Each number is 128 + 24 x the weight over its row's rms, rounded and kept within 0 to 255. Layers, rows and columns count from 0. Numbers have three digits each. The size before them is the row's rms in percent of the matrix's.

# down: layer 8 MLP down (transposed), 896x448, rms 0.0523, rows 315-333, columns 224-335
# gate: layer 8 MLP gate, 896x448, rms 0.0534, rows 316-334, columns 224-335
# up: layer 8 MLP up, 896x448, rms 0.0546, rows 316-333, columns 224-335
down315 102:110107139095150116141140123181127115142097138135122128167124118144132127127125114147129113113086117134109113118169108139160118142127079116086132114057128127112130166099147142160146114204138161137159125143137107115147122106157143167136101119106117128133132141102132126098143174106109131142115176149143099114154114150102154116157094130119
gate316 103:181106115134125119137145104107128135105124119109086165125133129122145106163093099120146130126172115110147093175141141091091121141091163171134116125080175118074185107126134150135112125146120124170125145104144089117114119121135151103135102104135108098134162132128178097138126114133121084116152140133123113116156149097144123169107123122098
up316 102:123132116135107110132141142104148112142112161123135126100142080153131109140114120143110162162104108144153106105140134088111115166140103144121092152101126154167171118094124162115121109132120138147109060141145112119148152100112105121163116137147128132141157125121122106152163120170151108160102124111087124155105124120100126113175052107139
down316 101:075111123090115155128103134169120138170108119126158137094085142113081164157146135113124067136081116128141175103132117111141107161110120133140128158138114157190098126107124116143108146096184139089088113104146166122120106165179130138120140116072083132143149155130127113138093119082125131082083138108105103120110107147116099124153145115112
gate317 096:203114129106143158153112126156127144148123150160142173132125160163123138118134081120139106103130132124142119169144150131155135108101129088160105151127114138156108123150124104160140141133109128122094128125127138134061146129122120124150136101115101125145116140152142122121108106164102124116122088122152132110082157160049187119162085106164
up317 101:113156127152142125127117102164169124067111122111109128142129159134142134116098159134089097141172101095148094152099116157105128152162140117147111119089111140103094132117170141080116112139099148104161178115152103120137090128134091116138067154136128133136101125129104126105184093087143134090154131123162155150152129140141109128143126123117
down317 101:123127150107152145115132119172086119091115119098125119123112096135145115153119130144141121107111155171129160129132131151108185088140132199080158140155136156135091144113082136098073141155124114152117107135142147129118152156145115102148158127115086111157130127142139095096143114108167118174137147116104113134117137104118094121089134098116
gate318 102:149109106092106097111131139108138088112170101123149075159170130151133145173154136071098108153089123116131105146165156124118105119153112148149098158104144093125156107136110145127145144118098098164095136107133123067104107126166096108133135148107142135123156182118150101126129098145133167141113134131111154097146130108089141152101153144165
up318 098:130140090135135098139115132102138120104143133126145140153202126135065101137138124150122128123097123127106118144143095090114104138163143137110134125123131125114109161106135137116136132164119153134106079110149103145129117137141191152127123162145146149074137174137145099139131109129129138075108132129094132137151152148157104129172107120105
down318 098:104137171135111125121137084167145151135100096171080143064107120125132158178128126144119129131095138098124179129131105145117149084144139114118117129176103142094157126135156128156127120143107105122161133119155126132148103141157109161133137144123137084113117093140119109123168119119160104078111138186099127156136144122104144103127155137073
gate319 101:128115144117115149117159136116128132145105117126091147164138128143129134106110111104106122114145121080153165137126133121102146087138107086134160125105155124113157120114154141123099101171134106098170160171131149107130119154144175134145105121130135136121115170096123123142116139121116163113164115094098132138148105107136108143130097143130
up319 100:132118135143153155123154137129118107107134136142095125161177153124126123119108136130111134103126098137115113137116143134127153101116146089164177132090136123128134144082128159101105098143148147115133111138101107116144137144145150135127094153122090107107141143126120132137141119086122131130121136064132105120147146143083083157127138127127
down319 101:121155159123143128100138116135107140128127096114143134124103127164038111118138128114124123135131137133106129143103137109119129142133149130126124142112143143122127131125142141108137117135140115142109116157123093091090115127153140122090147132095127139088159170134115106116118139095150150127114155152122147118090152142143126146173139119121
gate320 103:123112135084102112126141151153125166149110156110105134147126126137128113140163139153142154126141127130114064139139160094128110123162148135147126144119181108123116167107147128106137118140136150129124106149111160145124132137146135152115155142123122128099145143157093129097126135117159109123125161150157141139178106165147158146124139177130
up320 103:093118172105120113105164113137093102113128119156157125156111141118134135078162086141130122133119157152118110135084129158155113126132147152141184135138177133171063120155111155134121135115113131104113106121121135145088166142138126121162110111117114081149089150121110157107125150162118117111111111105098087170153119163122152114132122121111
down320 102:093092139079144117126144132124126122154163130130139121055141124128138121095118142117160127148152113134157109102121183164094124117102093110121149136115151166152112141129130155153128107137148070081106111156135113111134135166171130107159087119091115163134083182119159124147164152119146127125165100151073111092135155103111130130133096134127
gate321 102:138150154122065135133119096149159124119118141124118105083109136107152157119186131141118109136112114124150116151120122132177143102161111104155103128121125121135105160135114115129105133125075120098123128122155169158133137096122141129091179150144119120166150145138128159117120072110094125117143131146140079147119152125142153108131117115166
up321 099:152124097116097153144133101109116125107106148155152128121154104144148125104174108157156135110160088129117086096120127145126110135158130134073162145116107092120120142136123154156139158143142116139129133119119108121147126158127102130124131143131132111107136103133151186124133078122092144115128131113150143114120143201072165138175140131135
down321 098:116137122109178074122170142150197114149121130102138077118109136173135129143091122131148150150114117124134094097091150122140137118122176131105143125121111107126119098115172148103075102106120142139138078144130135098149124152105083114115096148118124142134112147124099085110112098098085104149116121128144127159131140085122132085105114157143
gate322 100:187093178145146101092100118112137113154116108160139153126098125111187131130143132136144101153153108129115116112125130071098129152102101138114114140125112108124108127158132168124109123132136173118091129121134149131146155163120145080153120118161151131137150124159140137095122134130089127155085128066151085155163197105119127091111116140119
up322 098:118149075092135117147124116097091119130046113120126114128131151133130171134116110076049113124094143131123165091121125110137116141147090116161112085153162114088146100121127133104134144143135149124122150118159161123128126194112118145114117157181147142154132065171113144092139098108110172138135144154162098136076097159137170093144188088103
down322 100:172126150112140120163118133124119079123115102161072147113111140137145118113186104143133134098102130085150176150147118132113113118105097097136129131177125084115168161122129146123127134133080153150082096123101140111120098093114156117154158100096174178143117135156131131110120134091153119151124116145146100130161158099101147149095099104095
gate323 097:175133079085133089114136117163107195146110100120138164191120134112129147102143111143190173125162098105109100122099164115129140095112152174122113118082138114119126126127110119090163089149136144101110175125116147150131153116143137106114116138126126155095126099155120101099093157108087161104167117113122112106103133131116142119151129140115
up323 097:157137144127100098170133132127133113156142138107126067082135125123127113102132069158083160133125123158145128094108104187123112122115055154092111135154101129146160099165096119133123141104107078104134125112126126128166132097134132136125075088183125117139104139100150159143105170149158151157079183118113166133088100109099142097168134153129
down323 099:126153150146117100154119085075079131162123106132106123068132129110128129152111128112138126116105128134122102171126132146131087127116120122190121131116142162142123108151129082169162099113122161120143154117137139134128120121091126107114107116140132133113050112132156155141109134144122109128129131111135092162159151143115099156131089144132
gate324 103:111147104105104135132126129143147140156138136166130139157139113135144139150140077134143148132148120120122100154126103098135141115145105118131108108120090090099120127109109140103134116122084094154103111120162176110129125086156166145162168163092082096120149126163180143108098079136123135162107135147134152120117160125112173133124122091153
up324 107:123097117167174149092096120129108160120189125122134134101081188122109131133141126186120087133098098154095108145108084105116149123148104097158117133129140140116113086142098137191120161107154106104143117134165125142130111092079104177157083131173103107143129096122155127134130144106100149128094143145161082104146129080142135110135123132119
down324 106:113128115154131113133128101078080128135138131150138092121133129129138161095135140121147150106140102127137129063120140149123142137133124113177118149137117144123131131092112129140097141139123124198138145083098139147133088127077136147117130156167150144185118105163117105143171145149130130111129122137164125115119105120166117125113120119131
gate325 099:128145144090154091150137112122131111129114116146136122147115122148161117145123131120117113093137115132121126109134134111139136130132131090087141102101126123074180102126142082147096097166083137103090114140101151123096167108092126133085120125134074134117091109168107118092138135094147148142104113143159149129144136144123128111102143163159
up325 100:115134109107128144131157121096091093119145149099128126099133125091120151155139160156146117194105131149088160113109164100116110139118096140134101152163160134094083131142112134137170087129107110136134099148147144124128110126164115142135158101154169116125133172117138136140102138137126118090118154117105118122078161105128122144140121076141
down325 102:109103116141117110149154093150140139151165201173147117088102145153105123128126134095130135107099135149117170169105135167121114198122107120166120085159096144179135101121081174143155121082141136125124124140123140164109095101139136118138147147116101124107178137135106129142143137108115131177123115081086139133112131154105114148158103153129
gate326 102:167131146134156103098117080134139114138161113119132138127140129125093166196130118159158116105165120129122093114118123129133150164125166127126097091122119148153097128134147120143108138136118104113123155136105157135137120118098087160116169174092124151132149131147145123094139121151088097152131150098129127083144146122135136117122137102140
up326 103:153125140138124107150119078142153164127141099146106099140161129142113138127093136130112134108152126112108117125109117087106165122135153142098137066149155153161114165131138110072076134171147139119136166145137120108130120131130112181151143184090076106098165154129172133120137131117116124174143126135126155120134202140054110156131133093105
down326 096:145122156148108119115123191130146081134166095099120135116183120151035140141092107122108131146109124127103132143111167136110162098109119128129137154141134128145099125135145145114118154128136085097145129155131100131090120135146130108160131143132186104129156103123126135149117118160128139131138139120107112139107133167068083107179102132124
gate327 096:127128132139110093141130116134122136159133115111114111129117127085159131121113117097108129101114120128166165138089194146128123121126118159116127115095096128144081109148120111179133140149156103105153120117108109130172114120139151122069115202137072127158112112112134135128145080106115178138169140144112163095185110082120136107131170152080
up327 094:129132144139151075137081148152158106131096129115110131100123130147149139136131137155119117173132133119130120095149151101118139116120101116133100155144174103123133144146148103144118136109104137137122173135115160163120137141143100145151143106161106115056103138155141148123115108116120103158093177166148115136114145112151142150092155171110
down327 094:151147139121106156122119134113139111128087084170105080129108126109119098146128117132146103127155111120117141124123108137126113106124136125133152137159168110113161143138100120117149134098158122167086118148109165111142132116140160099145166085131130096161115170136105115119153140116154127128106116081130141127159114101133170114091089131137
gate328 099:115129151105136144101124163148144107118115159149095111137129092095130147133167125077126146144102113084098111115084130101095125145119102146130130098097126147114129112142125106160121139178111136132123086121119136111159118109150117147119133137168119163133116154127114089084121133097080137131183110096155114104129122098138166147108113081122
up328 096:184107156140140141119118100147111103096064162149098159134101099114111131122117133148128143106093113087159158092107171132127140135179141099171144110120140146134200147103124134145122136150116152141140119105125123135155139106155145132125123125159117132135145125121121132115088114120123131115152097134108130114106167137144155118156085095135
down328 095:118104126160127128173114125185106120141130104112108140113089122113109126107114103118095118092120129182129108141108131117158130147165126097123131151139149114152118147139133130163117128090093118128114142149139105133162122112130088087103149136136129099133118144114122120116166137118106126135168158151078136097108147144162142116193152133145
gate329 097:171133145090130124119134124130153138158110149162134118110165122105146132121139109147128166149126099133135132148111138146119088158122136146057101112115122152173109123152127076124152136133156123087132098136143162158056157138127154114135127132143134145133135143145144146130139128130123091089099092117135164183125152126153159084119106136148
up329 098:108118163163139097124136138120140116181124125156172176161140129102103164132114110118129115121126123139133130134107127099143107129126172122124142137123164149126154144146140104141138109172146151100148108128076143170122115096080140138126156149149158127119156133127177120159105124184104124109117118118106131134103183148118124121139115147123
down329 101:172110131101115089108154124116145108120120095124164168169113145139149147146112114127119159157134128133122133116122124143174132124125147110104104121088118164123108121114103108111133098144099082143152136131144157149149126115136103155153141161156150144099107131144117161150110122131097137135097173118145136113076127097203118137121143126114
gate330 098:104112079104099140106170161118157152122098158130100135145118117101146116156102130117156113137156128148079109096063157133114108147141143102089125073106165119111138095122165155140119092154117110156070113155179176108137135088161130142092154132159170115094123142173133115119119130128112112149122124161140082121120140108125092091126112121142
up330 097:111136084124113100095132182103167168117092160099173132107142133124158124106110146129117111129151135116129123121150129114119085071126131106137101164123167121079169119151094094120110099181132105124077102144143143109128127158145123132114110087116153114127118111158127144107168137169125110132120138130107118152115106144132119120136131103173
down330 098:104108156123122130140160097139163096130129147111132173118107149122097124118124107129119170099108125124114115133085130143142125152089106127104149145198090092141123124130144110124149133156166143115101108140114080127121122099131158137114119131125126135081139200155127118156131103101120191146091125148146110116104113133141151163150117150119
gate331 097:099121149148144093069134117083170142083138178127132133126092102143143105136116114122126131176138143114112102142123132104116113168091112146102131107071127151135150117130135129128089160070137077129141117122133084155139126189105094099097133163161148153127161142154101133119122101122129125080120139130156062134128156114126163139124152126092
up331 094:123160133099150135154169127131100077153117085165137134098115123118114142131143131087140097108087134124100081136125076129151106109155160150120159108172173130094139150161134148153190162124141120129101158103119137100177176125146146102112122125087106106140138151119125138131144159114109120129150102115149117110143136138139123104096108122135
down331 097:131143126108194096103131142109140114091158136162140087128142147101154130129154151134129163126134143125110154115175121133134123116151167143123138094099097113096158073109104120140130135118160128136109113124107130135106157132138133112167095148104113137103099123154169132151095111120113145127076103154120142109148144101117101116128118102158
gate332 103:128109124141095129116116125163094106170099127152144143135097095173102114139159067132194131141131107137135146144132113108120141166105173159107116127081179090139166085200129115119174133152129143175089139113107173103112174146134133132137132129161085132149141157162098133123158111159099172112135127119156096146083128107104109138084106189156
up332 105:085142157135118121176161167124111077133124112179104148132114138137150139160133141133130165109086143120119127135109146142117155120137142137160135139131091106095151135110098124151105132125117109108135112131134193155140145134121119120098119113094148139161126107117139116158109137177125116157145101120114110104126079135123155130163135129087
down332 104:109094083082085130115133123119088111103172151088162156132154141154135149203126148118139135087133190121131146150094146107157135102166152113159134119151119153118139138097134154142099133121119131151124138156080121156106128149111113144108116123073171148130131143123098155137112132165118142111107083152103123063117125144161150125146129132101
gate333 100:162136063160122125120093116131133161140122185173142141139153158137148128096099148155141101115132141101131160138124084141126115165098108139117128113113133151133113092159142116136139147146110115145095126127120112183174143120145154125156117134137117119117118150136163139151131139106142155094161140138103113038148119106154076109089103149165
up333 098:148156181154139137118141157126116117087112159110129146107115105156146150096140100122138125185153126147134122131149140101130100098149134145098120119083157102111134187136126125152137150107137127100124123105152110135156192161122127166141121163102118128141096148109100106155196112087139154146093120153128127166115110135125155149152104104117
down333 098:137132110120135181136120138110143155141127139153084140171087137085123080107129128135128106161131159167106157109092166131118141122103150119158123147133141175153116131140123120145126125151125121131122133133083151139161168050107147105118140122150110096134156130151107151097139154154145132168100152135123116109118122069142122114095132088138
gate334 095:125098108115137144123105140142163116150124151143127114125097125115129110157119174118166142125167138091095083154155119107143106133109097101166138135134129133119154140096166125129126130150152191101125134096108115111115149158091128112125136128155148121143175117139101110164138093135143114127156085097163139130129094131164120131155113114170